From a checkpoint of a small transformer trained on Wikipedia.
Size: 9 layers, width 320, 5 heads of 64.
Each number is 500 + 25 x the weight over its row's rms, rounded and kept within 0 to 999. Layers, rows and columns count from 0. Numbers have three digits each. The size before them is the row's rms in percent of the matrix's.

# layer 4 attention query, 320x320, rms 0.102, rows 44-66, columns 160-239
127:459509499503517459535526538510520503477456534488489517467550482513493555436482467501538503501519501481519516483482525483477467522484467493500555567513526492463529546498483495530475519529489451525501476520468465511482490515475492512548486474
126:479530466470499535455461503500440464483520468497538506480517516526532500515487513533485493527542501521437488506484505501490500491540584528491478516511525488484526503487498510511511497481548554487496547511493469493518478490469500481514522488
122:499458525491490511477498478480498507491505482479513510522513516503491448491495512517487503556471470509467520557501470482511506532483513521486520498529535500491515497493453504515544486491532450500481507487545541482512522489492522497485498512
118:559498497540488489536513478476524487493474515541493539500472490492489471508478528500493509498514525507486528503523504500461520496506487496492497519499504504489517465461448504479553493505480500502500479490519501529506529493456526495456537499
135:528508523519477481499477430511468498519496469522471562491535489458517434522499515505455461417532504501517480496486516460490506519513467433502481509532505525452474493528518485477477522504507498513475490531514486472487490473551510518511503487
127:442546472456505536466503530486477480497461518505483508524533542500512533517481497526470540492573519541501522517476518555477497496501521545488505527477486516481503537504511497499454482517511516497488466520469523506479451471476513510518502534
125:495500488515508513535514479505507553479494527489512474456538471512467479492510483525528481486509480477504507531500537469532487457500484509459497503495509561530542541486505451493526531488453514516469500494502541496492518514485512490482486467
128:531449475519446550488473482465513477512499522496542491493469490500532516514540526518518500534494469480492471495526504458499488549514518509467498478499493526439495497498465456489484509505493536497522510476526480494528481502487555528471535478
131:532522488485518506496483524472492473480453501545475493500492487533499502499539503456494462492530461480491472537509478538500535503485528456519516513516505499528510486518513507513515486507490499484531512536487497499486492524488488526516486465
123:475507511447490483518502482478493505457514545477550561503530505499521461478518444493465472528497493519510568503499510527525488486525518552484459462492477523488513468549558507475475513539495509502549491499522471488517514501497501510520519493
128:489483502502550527515471469514491479476496517514497522567533493474473475472483447499497522499482498467457498483504476486496495510488477477496494494463518509498545485494500503493473545452507494478501474478506521527524440495515494471486511550
127:501515482548468517491473501531481491477533484456495530563481499468507505525508468506453483480506511478483495496531512498528492503502529509497508495429495436513471558507485519475508476476518475538467499494496459469455478466507507532446497520
127:469508498502500503543451488500513506510559521489499463514501513485476503536529507477489500515501505506555501504458525504521443542507492480506517490547464453497555552519465454465523509510463469501515495528517489492523533489505504500519530531
118:540498482444503540517500474505482514479465522519472492526500501471518504528451444552511474483504473511517536544495486486503529521517474495492525477520515497513494513465523460486524486515538521502525516497516533493518521516520518496513560482
128:505474485515518486497507512462482457566501476508509466531531448446520531489503526467545514473493451485510494483536513495523482523502482494520538517473522494501474492496454539484478521510463499499525518510530477516490534506506525487479498490
124:500525509448498492527460498473517468558520434512461476476514503518494504543485484488528530502530516501502470506481498500542481544504517536542470516511479523507492542490560536503462553502483485498514570464499509521517519444532470492462519501
127:458504458488505521424485502509527527477488464486496503418551511515490468464533503494522492479510489490482486546471491469539494471459498502459524544509534478520490490538483480489468513541466546466485511486549503523535483555506506471463455522
123:509538439477502457515475493512499484502538487524519518520522504536521557498490503556482497505492490503498491500472482471508498500482494501517570487471480524483492495482491473551500526446466513506472449495501486494513482542480449515454489550
127:470465543508483444499489513555499494452532505534491507430429481499531535519486508536484498477515517483529494529529503500493473480496529520503514487493511508508531483516503485506512486485499499487499500521506536523482469501518506529478498513
129:526503523514475501518493510498490476504493546526509549518508498508508499492519523428492453472491496492538546543489485487490517484480528541488453510499496495499462503456529491468517470492480479479479536473514557482518510496522491479531522477
090:483505515482499490521506477458477549517485494500483516494465518506492478557533525516498472513501481501525518474503511512519512520523564520504466541454472511514544475498495488492481514489504512493511482530465491481517517509508533463493531499
089:438489541469496498512544502482542513534500505428483530490478507487480514510504476469498474477519536475547477481503486507524484446485490505459496503486526531537501484486538549531483451503492535495475519517468524496483503486497507474496475478
101:480540509505481484516565505534494481524500490511486511484493518484452483530502434516487500518516494458482519486470497490509520483464436482506515463514485491532511488520497476478480485491482458504526526496440490500548481515506471524483513563
# layer 4 attention key, 320x320, rms 0.0977, rows 44-65, columns 160-239
123:427484501478483521483484470482508510530462476543511461519482508503489521473536511570491463507479470483479490522529513512523509475477507540503507497481499521490539502497525476488480484519554543509471544520477527509536507501502482476498508512
120:569498468472512487481527531467521491466518470487493474526490515517483507550540476521471482515477507548467524456495519497490496548490459543485506479505488532535469445441527464503513468514487467479545490475539518519480501463523541529505538459
120:526489504498503489483504493501493476473490488494518498538513528473505521515460506528489483533517499492508517497517511485441491467526508470507498490477501491470506512495512497486523487457501505486490490525502476521469537499506460522512489526
110:510483500475499523523534516501483508483515525513502522469515476493488457509486491488450549495474505485503504512516506482494499512498484497522504502494508511526516482539493521510507516528536517475505521526510496514505489542458480516510518447
121:516495470540489448491525519485506493530496470511498518529485483507488488537480450508522548529536494513488482518482507508559512501526520463521527519466512529492492523509560514546489485527466453510542505472561494478524498491498489490482511512
121:518477480518484542500504499500517473502477480488482477509547509506490467526499532521471491524497523488510479496527497474488509533491468528481521561497505485542528525490515491554517493509507485518507489508510483531447477500470439463525518472
124:485513543510495484500457466559505519487501498499496479522532516471493496484472445511525483481509478523509519485532475552496525494471503503530513495478503498481536503509497448520473501542499498516511536500507504499521534517511518487489465505
120:528517523530546431549529483513562529485471530535480515535519506517507509440482486545458559496480480482447545518513477520511478510510494478491451528520516521501512479521461501483508521551513491505499501512491532475548516512564483477477558481
123:462460470500523505487505490480483477490520487442509513458539500510517516533454520518472477527505455519485503485523458498475491471470481508481477466541523572486510526525508467505497511472491483503491502512466551470485491493512548496525486481
117:500484490541515495492494545519528486475515507508497474522535481482480513478499493501469485506543495504512462469501512527529509547486548485533492495554486507517501460530514452519483439488492507467475509516537505531439504507507506454522481473
123:503463491504493519514526533501501457480492497500521471476484474538500508433509503508474518496497530518480492482483537507477497517497540437533468515518468496526457506485522488520514471457459519504503501503431504515481485472486499452544516504
113:489482520494505512485526534482494450506517491500461495505510497494535530508495489477493510532461519554481522446451506496478481515506482485480486509592501499498501516477488523507490494491503531535479497476474522505511522519547476453501536486
123:509501446488527511528521514516505494517499501471496467514493532475479498496408522503499483485460537487447491518515470504482501512514488533453478526461490479514492467507508543497488528504517500519499495509527492551490452488501493470514471449
117:479471498455510485445520509509546507531490520528541515509545512481453491480553483438499490524530492527474473478488484462472514537545495514547456499480493559482500500492529516487518493515485477526487504532471491532515499517539523513498490489
121:462563503489524508507556501453472522518470467538501511504516490524488511473505520543473500494470484514484494578514505526512542522504501483495521474508548529480467511531531441493489532492470506506478494518497503511526498495485509524483474475
120:515502496524554479510509551502495510520499501515495512511559471541492530542546486507502469465467482492457481468496515476506500490495496493485481516457515459476532487566500487498522469441497473505530488536515504517469456473501481513509472493
124:475513479550472522545484470539515518551515541530496510529474526491496522518475470465521490485506516521522522458524492501466502509557535527505526466485500510462531526499512481479470512534496500461495475510450478485492492491480488515517505435
117:488501545502503499479428524478528476473511471510485518471462490471491459524518488465531462523521515487495511519499494491469510492553495510512470494514508474487521539501499470497460521499481494458501505479502464490473524480518503536504467465
117:477494543519528510534488457501560495510453531520533497491514501479500504502521503527476511503499501464496513492503500507494557467530470513540513519447452492519533486524553536477483517502468490516450521468515505482497518488496482510501550511
119:529489496535504494490536500536513500496474534469508507467470543474528501526512477488499515489511484516523488509537509486511494509502502491487507511512492504459481484495534503499502514439505502530481480538538557509489534515533548510500475496
095:496518523487453478525515485477443515514492504531510465521485511513500505478474495489476527503461517497492485527517526508490510502496529472487512522486507438516466488504512554487502482505504525500478521546499528489501497498532558478544469505
091:467566536534496505537517480476562506513499527484482515528512546491509537497432481560516476515488525510504484535514510506533496452480489461503491492501490468491506483496491474471525447531486524534485493497554521501545507528539458489454470530
# layer 4 attention value, 320x320, rms 0.0851, rows 0-63, columns 160-239
088:508530477534479498480474524514476489511549495509528525527503470491509489497540526457491466485485515525524485562481504485509518454480503484525542511498475514503475508512561520523522487477517484511503496474486493477483511482504503488507531504
090:527451491479508467445478505505494531511489471528497520472527495504514516469501464467505480513508457486535492501515504522497522480530517522491515501522479516516537512471513543527487541457485473539450511491504498439515533468505493531493536507
089:509477498551475521485522527531505480543494502505524504496496551501503514495505519485496510504518542479500483488511502516468430482526473551493522500493464480541518472531493508485463512498517464494500528459512465480467472502486508484503510505
083:540511527493505504505504502493485466490489482498498470478489493523477515478555532518481503488530487486477503485502532527511530482485525481505477514518533527438471496481462480520524497523489501501501524505489523530451513505476500507495509544
088:509466510552466495497516499490456513493535518493508493485483503537515490502512457525497507533559496483501481496461540532492489468486489502457527501501509491470508495538526466482504492490481505546485517457542461481510486488480462503480522486
084:534464496453527497519521502558477528442521488485516483491468476471529491494524508437498505525522494506524472501494507514508493514541491513508476505518518537502496464507534476522526494461497518489522497491498521474523487502530511517475536504
093:480537522484507492469558498482507492488515516548482524506498474468496488511462482503448555516503501532523494533479452473509525490496539505513500503525488502532521493499446538445522470529538476503506486513485481526541505503536474499508525515
092:506489482491448540485548493488447524520499510501483514558503506535543456510464505495483513501502512535531471486481522501466496491504497471491520500483498467499469509511462532473485496514517551522522499444495511458521494511547464541482509540
092:459554499509486461492477446501499529506454461505498463506521501482487514481473534496539480506481523454441508513490494484533496493460497526483480519533520542516537478521470479495525512528477481495485470472537485515504531500469481532509526546
089:513501491514556508480495498510500462515542471516470500512515511531479474497466532504496505427453529518512476441497512495472513509525514538466477534520533516484480475483467435525537520544499487485471538481463515505505546511454498455508519494
093:520504482477500492454497521485524505512525543507476507496506507511508493527508471502479466524479536490485499508557512506527495511475536483507510485487469511553478444470474515482456479461475483525507496480544499546545543490537498467498520496
090:502537524505474476505500544456473552485513485488502508463537526535511512489526512460494493487467505505514471500461519495501483508576487540481519461566506502515502489547554467504514470521500461515503474494482495494492544487499491525481458531
089:501496503486504529511522487468477525480492485503499497476487533525464539498513520494500490472488433457453467495539542487522483535524464504527486439478497515489515529530477495517490508473500472493509478556479493479519461510528506491505469497
092:523499546434496469497466487471472503493473471520519496505513498522493526524519528457505506538468496467489490510479496491474455522476517497511485515476471504510479507521523516457493516536487491525501496491503519512514460500503470517529558481
089:519446479467513508492460533501490486469499547511529516493506521504487502468478521492465494506531482508495479481452522468514506546503527516514523542531466596505499511430463492494486490491517484502519506479482500498463527513501498517518455497
093:481492547471472495529542494479498489449525566519541500515501504484534503507497496524471474443512526535504462480520475511502503496492501484553454497478528506486487485466521508527466504491473498529475529480512496492514511478514546536525463529
092:510477508526489497487509479467476505462512523514504498490493481488534482528493508549506486515468528501543462506486491524443517505558519472497511491488521524481477496492486471490472520491473508513493479455523509463487506471534469501463523477
091:553520482514494517493503478484511463487557515524497470521489531469476512465529513467503493441515463496496485488497522505555509522485458490467464460486457518534515533505496476514509495496493492517493534500471539527465507514522538484481511523
089:524520502548477515479486482485542501498507541455518485496468491540494509461459443466485483481495517517481522487490466527496476484489454454488529500527519475507487516483491532525479517523500497544452529498442480488503511515493521461506495495
090:501475501512501490505496499507455503464470546459468511516521531527505467493458461456476512472530492510526468458490528504464499531529493500470440480489475519494484545495512518518480552560477540503492471495491514520523497481498475505484505483
088:567472496491510518460517473515512517502487562481531519510469494525516477520453508467465504473518506519499511516513535551471561464492502533504510502534457490510472528505499505543514491446504475513482478521508527494506517497462515485539488509
088:500498448490500509468505531475467514456504473510497518514507520505507519480516486509510500500520473511534492504513515465493488508490530517502521503473487490566505521548498500464501598538556489513517544526539466500479502519520511501533487482
090:470489453487502495504494493511508489543535459503490474493508480478523491505449499518518488487474504492523500477495485527498490530505526469528497473474508483530493513520495512468481548511487514490516501497500453546460474508486528451516509500
091:536446494493489479504450483466508481502485515546536470531498527502525533491562500503521502554495486523470501465553498548547485477493507489495523513486479448415477481470514513471493505460485501528510506514487495488502532517480486493508504538
092:496477521537448525544539450539515489505483556495516475490437528535469518515532457480483488444469479478538458479521507523502485497535480484446478474514485501511537459483514460494514476522487494520463515453485519525505498498511481544486523477
092:532511504490516523439484506474475486478497479498515479541513532533510520495488510481509528508465508512507509485495501490428512506540535475503499478517490502537514485508499531467503552508515539533519500475504501505513501489493487540486504455
093:496555514523529510457470513482491548445501494522505505506497486533518515517477503465522475472461430471512483506446510509499495501526556473469490435512484530520485527493499489479545511512490526516528535542476506478472555506517500506484452496
092:470497529536477508510454493578557484534467525541486474532497536465454473506506495454502535481464546529479538525529528495523496517520490538466511510520510492552542535501489568461535540465483504468535487494515530551493529471491527513535514539
095:528516524460480519527450447511474514495518437472522536501490490517494498507483496508517547494530467528529554536503524540471512514472504472467512517493466475527511486516514473426495531492507516451499510480513499474502453520536448529529465479
084:490510538506508471517510501489483548514538476522509497500486544482506501527488499515488490518505497489496502534521451488539502521507515520500517533468533493482482504542519481518509494476509495551489527491529503477491486485491553530512460500
088:496474503504488491492493520543503476539504512503500477533502462537479520462553463508547472525518472506516546496514527496505496548457473516486488503487496472549470474499524488503516528494500503507505465500470529569485512512531489489451468508
091:510546481486503547502527448473510462504484520499480520474485529502479501513501523485564447495469534420497513520495477477499502526481531462498496541468510494539499476526490468512506502522490440493481481503511485470535488454494506523541486481
085:484502500476453518524487501508481547507503516522498498510466527495490498507520510494524535556512501495486510503509478500513503516506509497494491485471479499495448470504515449485460514494538490513522528537503517502511477500489494525469496491
087:516510481535500463549463487499507520486486475522528534498505504494504467460505452508470524507502488497495493511536519503509455541525484466527509509536522519500501499539504483532515476507488502475512515533475479526499490518526532493478509455
092:518481486522510494519470467513499565540491516511517511470533462475461481513500503489486450451513519473518508513561489468532486486487550515482535504510501507500529500453502518489512457511493513495489480487491486490520469504534494469504543511
091:484438508483522528508490523483492505478478552465470481485509503510531507522498489523482453494505527497499458504488501549490484511468540482485461458506466458472481556543504476489470481557468537474501469512471529503505478517520492498552477481
088:509429460454495473468501472541487492496441512527492502503484513513493520477518566479492473520499489519495493511513572504468482512496531495525548516507466498491492469496532507523530471510467460546489512508501491532524499544537531506482497522
092:534505540504475497550495518484456498516455524475441540503523472503511484482503500460519523476507514506500484557489497470568515550487471504545504538500516506524511499534527485507499524495497471506495450507521457491473492485497502512494466552
091:455476498499479463490500488490531542517539502496515481496499502497515524489501525464532476491474524470454501497503515490530466523464505546499536534536516482475504496520488518501468501491496476472451521477551470476506500513514493476506510523
084:491487542515507498507498484522481506533491455510493496523488547495519486524466531507488505531507485512546514545496500528529506496473546461518484509483524494506480522483518482557451557511496484480510536522474529463468471535506517449491511484
085:495496511470540538486510479501562494481486460544518507533508495510489486431498524488494553509463519518491485470486489502492552453516463534542553506481505555505530501522537480556502504497454517492492541504541512475493467462511498478458421515
089:467484453501532499532493519473468544485516471461532522509519510534507565511520500477495522503536517442482522491494500503482552503522494511482487486502510480531519479489498510518472516563538485549498484492508462499507538490485537489475490505
094:484423518468492543526487480471475506493457464512467546498518524465548489534498513516514486489497492541517493442477493495489506473489519454497500492557520495520481486513514518506517520467510519522472470509528520497517471521514511510542458521
089:525555491544449495509497466488543489484493549490521507493531482496480482547550452498508438454509518514504533470486494484476476524519497560533463492475490449516495518499543477507511493453502501488514532517452490498514504526507503548499515524
087:488491511458517448505538488528472461519513506485518497471476487481479504514498455490484532473526513513503513451506472503500508507476487486489508478508526474503495464492498471488485534496489509492507518505529493495555533518515500491488496538
091:498531500479477473459496493492481480522522496511507511479518469471490531456552476544520500488469522503535482495499504494505479507506508497451529522478495535518487450493535519489528495483493493495525461510493518502549442478480510464476500452
090:494510494478518557512486481537483526535534482485468496492523503510497508498468464442509454502529505508544504533509468533495482513482486489486506491502478526530468504476487516461476458507495500568522491509458511490562509514538486498467507509
094:454529500492530451506477512535495501496521542483496527510499498503483573494488520500512479470488494503508513493483543504510489500500498499508510535463543462498506449501504492498493524535467525491475495545489516534528482513507469483458501460
086:485524495484484472487579500526491470434511508459517489495465511506522531498504506524450520506503545475498521456518504481485496528520515500503473526501525474516531533527561498511521494544486491511456502485475480522490452514520515510487494513
090:501524448526478514432519518524502485487517484487476489504511541490474476525551520489512502489481522521523498524492480485507433471514462532479487477517489495500518525482485511538490508577498490515488545543530516533498523494481506467465488454
094:491483524470518476479525556581541469502520448498492511513487484475504563471527465517483479526518469461520524520502526487464504482505509468490482533503471503461496519520497452521445505500488482512528533488395519552532497516514460510521522486
087:523500516455515492456481505505485500504548539544489521475489507503508516495472474548496544491489537489490511499447523424497513479509505530492500523533503478490543508472510536501528505481485502529524483493545523442509509511494526503495510500
092:484502520492502510461510485484568550501479509476472534440476555531527513505529466530518505479489468505500454536457513483485536467472524497494539515499507518509545532520485518471503515522482514521546488492475530540501566466502520481508493493
088:515463501489545490514461470515521477476486464468521482527521532505481470467513474499488493491512508462509517463510498542485521522490506534506504537468531459491541481541477472534507501509519494489497505487505488496544541515436516509513537475
089:464497509530506499511488462478473473512502552514502522506491491446492535474471542502456533493502466514504499482486466532515474502473472499495476501499499473500477466533511517472430521493516567510513522497491494537503481501508450513494481500
091:475511534517494448515572469541517513492497462508490559532541477493507461527483518517475494469509518498493490509495515517555500500509482472465500497479497487528522491494474501458489501505532506478549494515519480498461454491471512510516495503
087:486441475517463527527474520489468499477492491443504538512518509481500478529491506454481512535462541529539525517519463470506530484490492462528520548545493506505481471499513429514488479535471467499539466515534457468499513523462506547549470491
093:540515513491487488486508504482489477484459473467529469486527519506477463509493465518474508504527482516518508503539487491522503506517507493478484513509491511503463527476495488532448501493549506530507514497485489480505502490553469506517488481
097:528528490464512475499516516517547525521497510460483433555498467481462486518493514481510476465497469512434525504503514523534480560494529492498448450474471464523455495498529467513515500483505486483497505503519506459533501536482451534502471496
094:524495486492492552526469503505486493524532534537503487502526482477547475527531434475531476500488482519454510453507526506478477502514493506490495430460503483518515556494511528491480475475480514507491490524450512520525508516477513471511488517
086:499540529538477529513510469459499509465494507493511522527514485512464540527524519489497506519486510481473526531489490493485462504511508509501500516504504489504490488541467519519503474508500523518568536510495515492482475456546471449455505502
087:503454489531492502456521529510505497457442550495541517475473520502553499488485472517476523500484470477560465471513512531501458468460502472512509488465495487507494467493487483524498506470464477543519473494535496492503547558526496507505522490
095:497516528496515470524547525483496510491496487514466505502535500511487525493475469521482515470482470529513465496525521520476516499469475485485494533534494460506528509512536521516505524493466539456473498484488505475534462503451523479529516471
090:481495476474445497492530490474489517483473509533532459509515515509504496520489498504504506477464528486516514452507474542539498487535472461499502520457508517504499520456474491563496528496494508534535561482487494508535504489497541502469497536
# layer 4 attention output (transposed), 320x320, rms 0.0751, rows 0-63, columns 160-239
106:484493530515452507489447511532474487509522496513526475463506534517523487502514551532437476494445508536526525473460505537473500488497520498505535486510487486486478497472534489503518470486516508482513517529523498504484526520497527513509507553
114:472488496519489481532519486514506528502478526511492497452529461486495510496502447499495492472516455464495457496454487492463476488500484489488457507482497482485476527498539497485479487479516428462478505501501556506493494510550507462540481516
110:491461469490486534490508493516468523536495508450502481488501527521507501519498463470497491519527544507518524480470508495497474495529529548495499522502490509527501536504526542522557489494526463505505499522487499462454493509509485439523529529
103:443514502451515492501498512505501493507490515498476509507541536529477517487535490459522523521478485489465518439485497513503468497478502505515549497543507484492522519521476467458488474539525491488539509446481466480506488535491510459483498503
112:441504499528483521492524476533531502495473506492519470510507514463492516498518493503461516507528490480501508463490509529537473494509500522502514517476532523477514490492448515485493507480485491527509482498566474494490455529473447486472487503
104:487506470480482462525508497551556478523532503525482490477473472499534473489498503466479521509467523559470547511481481524519487481535521475514523479460491473522477470460503490535513478467496523470491513495502486441478502503493467499461553511
112:527497492502490478527520501505500498508500500505492469525487490563541563526505478487482472531526513492541466492506537509516490457509488491493476559526509522483480475496461492480446500490491557526538499466495491469526469513481495503504462515
109:509526472509506481499528498488482541473523494517456475518504500475466441517488471500512505462468561534539502507467502504533493463514500529474505513496521517510559517500496484520505517500556518506472491489500470475541516490520537484534462478
111:518516514531495504483531524506474510519496503498501498465465530455494518548496539455518500468500532506499489496511494444490525465496465481479491517511506499482500510493471557512497503530470520531480457501484534493466462448593475510477524503
106:457485457507482501470529492509524495513496504535519522474493450490517486464522487467499490494502512511470524464549500522496485483506494501473452495461501456495515498501525457513487532528498521477455546492492489520512488521538542496482516443
108:541477500485474523514502506500454487473504466503537494503491498455518479507507462499480499512496510495508506494491515492507534507528515492439441453504493483482496499477506498493527482473466507519497465518530501531529506483502503507505578515
111:484514553455476517512488567502510495518504481512476531502499478473506508501489470502490454492462476542530488473532456459536514498548516569506524504500507484495506527529547496474498522491514477496520484492531504498508483488527513469467511498
109:517489520473533483506543498480501495534461466536513506481474528503496472469539508477549507503490499483489564515483490502512515526518488532486524474487534509494493498480518513441497455501501515468557508507499509560516495506500531442489536490
116:554489490532503466548460488520483531461487492470479488521469493508485501515502476535517534486468541484482461440458561499494466520490484497510536488474502526521515548512526466467523510473519494491500516483497513515513511459491508499462552489
108:506473529456501513541475522502536518504474505509547465501518536485514508477485480519492526515502500502461545474490481489494480494528516512521519500487524558489562473441463437512500456472499510493526496465522521496502439506503526511560515497
113:458527541496563470497522482465541534515547508505495459495507496531503553469489488513502494484512501518539485501498507513466489497482499529501484486492457529519511517484519524475502501533448511526481518488499494529552508533481502520557517517
115:485515507519514475491494503462531503473444544487510431492482503523486498491538488543532505503482504471515492469564533507491489478493573485504500479520500524541489545503467493497511480445554511504524496488507508497466559516475532509519517502
108:531473530541441581490485500506526519483538498463482482501500510486490501454505502490479518512501467499492480536476462496517495506486471502492488502524488526473486543514519504500488484521477490527486529482486500471518511521499520499490494538
109:456496508477509507489486501511554525450513499421510498455476487507479545463514521494522508541480488534481521483494469462488492495477535502500502515489501484544529445560472525505524536538500560503501446514480491503486459507544526513471501513
108:515471506450511486509465463472484476500504523488511482479537438513509486547439482491483484483479485504450507481465506561461522487528483503504519478468499535523463494498475521530525558474509495512506498502503507528537501479519502496504468516
106:490522510477440504515517493528509494479506522483489521550534510494491502514497512444458487538542508478522493491512431510513528468521522501489464513538520523516503515542505461500497505507531517487486501469541527488473489501486530485469521474
105:525513515517537508496480552498493520458479466514501494528479512484500486534478499525485507495470493518509536471506508517505518526544520527519521466510474492490533543479499545511492515509528489561493482493528508497482523515521496452499479504
108:509481468532511483515482456540488514457513498492514504501509417525484468519488505459494487491497486532462514488474516505521543507511520481520509464503476489543506426472490563487521530500485506505526532514520493544487472476472519502487491519
111:471499495513525494480459459509537497508500466506520511493514488539520497469521504470518484516498490490515511506504550556518466517480503508516498511477518499500470497520523464446490522526472485537487521488508516486499493506527452488480490465
109:508504529495510484510570474509543528489514521487506476502504500497511474467499483502509487534518497546500518492471532527470478478504514458494514517507483479513513521492478462494472468452483489456481475471509478468517516506527483503544477550
115:501473512492483487449534491453458441479494490442479469534507510471505487505492463508465523542485478522489502486530498524490535511473533496533497516464508489533562478525470562516518480485488453488516503488485507489533461508538516495487441491
116:517467523493511500460448483481462538510511465501540528477537458488521490497515483456504496520501478489467473527498510505477500507458521472474506478529503555532509518531445524532471507477467516523524470521542473468475495502492531524499498495
112:488482509501533494540503463527536485526500521503518502527520482484501487514492496474481491486537481491490512482570542528467500497511493513436525472553484503518515488480450510517462486453500533491496481500511478504518492537517521514478500559
114:529502518531470488556518492510455515502478490521498453519479467495468467492509534484519541484475515464496521481515518527504479472522487498549514473506563514468472478541509500535455495518475480492461511506477482514452531470542479521521486500
104:509508484514501503509493476499555532487544524526538528437524500496513478491511514514525538465469480479502480483496472505502530509509522524494511490518485517568467495494522470492506531522505454504490505517526479495513502518475477493513449524
112:465518479525485498481480504518533516484514492459500498541504485459461535508519473498533515520542507499484532524497535447504510505487501529511513506459488491492466531489551488492517520472492545505520499490491507511494487487554477539462469531
112:486508488514483494545545488483480547510478492524477515489487476479488508518500534510536520498524516524472489490464507482484512529513489482500494501501506464533513482493517504449457461512503487461516504510462494486540515499500511537496507495
100:479544452513532495482492484487502561487464481510495459487526516524480476465461507538517495478509461539494516531478482514558493491451525449475503515522462504508450498490518430522449515518539513502522517514472503498507471518529498521480469460
107:507508525530497507568476515493514471560470498508507503499481485505470489486519461460498551453467505481528505457534552503550467522513489485505470494494512482483471505534494473495534480491498463474499527478488535513482504527466530495473504532
107:495459488509486511501506514558489526534465539459522497484587515509497496513501501487476482512516507465537540476551540492500505483513500518456498536514470511503497528480500554491466529521489522486516502487516463531497499507457505506513509480
111:532460519489505510515488484510520475448524505546475480560521482484464481507514470491459487489498479529498503537490501519523483488529482486543463451494480544507515523547506504521473487517475489484474502542501484539530506508510554508541509509
109:509493506524510506525492501507518532478498518465508519541507483473514473514502499446511482499551505547483510505481501518475508518520480459533493492500506475473488535491525466484456488491500552496537507498491508478527441552535459506493513535
111:537477541508490513490526486528529497484518497498502507497457541516514472482532466494472516460502521491490486536473501472522506480563510505466535489524460505478501499480489494516522489515491481464548496481559473540467534444478512529511515478
112:503537507500498483521465527505522507487515497510543457498497508498478509528522489502512473436456486477518501519509471506477525500520510505522497509469506480512521509484523499456535485505499470471518514480519513488531498469490489487503534458
103:529473498514503467471492490534472515516493506483509497520447460532497466506459512505490511498492475512473514495525491489453522483433485500475525499502466506551516513489524481481555483543501478513513493530486494479526492502483473504532482481
101:535491480502530496498514482508487474494536532570495482510480467457497480518502488482536522458515498545490502514505485520476534513525489493493525467461490512518531454470494489515512491549444524462501542516523494517489523527481486438463502481
106:447496505511476500478473525525484528484461510498549481494473511538487534509515514507482479470461513481506508544513514473477497501507525559493467506507523532532536505502515520557465488485469528532481493497468497577488528489494512492518499523
114:522468503478529501501514486504474544502505518496502525523517489461477471522478474530478465503502457547507509499495507531530522493479450500494569493531491492489539478525478540475492474503499500498493497485513443501537498556533443477518480488
108:516512483442494486444544522477515514474486519506504490473511514541526561507498487501498526507471485484527516512518530511477525479514479546490515483523507476487530486592502489483539501538536518458532513513492509475550478503535482527494510524
102:538494509483450495506527523494486519445506526464511532488499514497554516542481513491451476523539474525514511517493530477523512532551490468468475469513507538473459472487508464479504487503505497543500547490475485479505491479565504513488471507
113:495535425450432493546524502532478468533454535492506506510493487464504521470517484506495509475538513503528490495499494499475502501492508520496529522496517482501468533514507506506474517482455487461561510524493496467474473452502509496482528485
111:527510517465453458462502485509475555504504468519438499476548502516516484502492505549478503511534494507526505519467518549514481484503494502532483498526472531559548487472504500502507507496477486471511471520464489475479503504460473505475516505
114:482458507482520471511506496490484472504541515479506498550518524494480507519521529481477522485508496474491464499551475497506497483477500463480477499545485483525498464506493524473492520548467533514532484497468490458477519481474502526456501490
099:460470514487506507469503535487537531438488525466507477482466515510551503536474472516467526479511503487516510469536474532447489492490505492480495493534500473547483435524460504483469495549506510520515473498500495459513474520498493490502525530
112:514482497473453500508487486471451550476504522543505529507484505434488537453519549475484474498491481501503486499497503481495546524501519484497450507515481480487538426492466546525515546559464493478534484534518492506505487502505477477500502485
112:517469540483529486479490513533509499538477492482495507482508434513480498487503490527519553473552503533518491506498547528555546472478472477516493515511497499489468471474550481522475480501474512488512509509474535528489521564459481492502496485
103:547501482527490502484493513505485502472547528509499556499445494481520512504519485516492510546523498468498504469519506480478510532497477510505542464526515512478515475527517516491464501458505434526476492484515524488478454453526479509468529457
108:528483521489540479508525463516474519523484532513480482494493476447506546461494496505527510490522496531497529494513528473530513485495461508507446497489563487506478504483486467498453471503438530508522483501494553524551465464482517509520495530
103:490504525510497474536517529506533456465476540544528515456511498467483487529471542459490500503548495525524513535552522487490496466490478480519494516501555508528531528525474478551533504538485443527478515525511498490470496465487500469461550499
106:456512528515532504517480467494498513449442555484507489528508511512483543504492518495507498497491518523488526524502490498553486488481530508484524506516466528476494475460460488478493473456528474509520484507464515500493526506502475543511449500
113:520499473474490516484463485543482495551496469513465523499516499511446500522505503532531503486495534484478553482518536503511510508525489509516499477514475496488531504470458512524519508515483514495536489483475494496547497511480507481451504482
110:473522491533439490495525501483499526490506498540457519488542512541500503537499507474494503462465506495537522492506516523530520478502498497516469536459490506475475481490507506551527511539450467486541486480501498504511455501479512481545492515
116:490510463476521485469472519489482460511507477522520496519516516485506548508502535503481510485438478495509491499495496501521505461487479510505543522523484495515484541461440482503522488489546494533516479500529463517468494539465526469506531499
113:496500471445480476477468502507506504504523496556489492485521486506520466495475501533458516521558456514513476531482496481522516513515527513515513464488441496494467517524537490462519498488477498521523533482540538470462469514514492516477520475
110:506533527508531527515509523520474481530543489555483549521495472499498480516505526466551509557456501532496520542488439496498492484505468518535474485503482485541530505518492524522508495516481509481509472514503521480539459489484476520496507491
109:538497507504499525544515508472439496502494501499510473524496482504474566460484504541470481513482493481497545495527487556495486529490522526526460523551475488482493510517516520516536506482507485502537542521479491510481531501502492504495535482
108:523498552516478558516548479463550508442462520486484509515488512503496436492522511532445498499484532520507500518481500521468459481485519537508422506487515515487504485507512464521468510505468495512491498491534528545533489532506495511499517483
111:506438497506507518481484480471494505476487494473500549513518501532502466523481473502439499500507514508481499512522513553461529444471493496516519524515513495513454499485483546495523487507504535485526507533494487489465564489468494492516499487
108:512487475473499514456556503457499524469475494503512473551478467492523521444500510521486530485467506531510491499524494511432520486499504541503518517481494546463529498511520494528515480492486511501508537496503498509496432507529513530470507517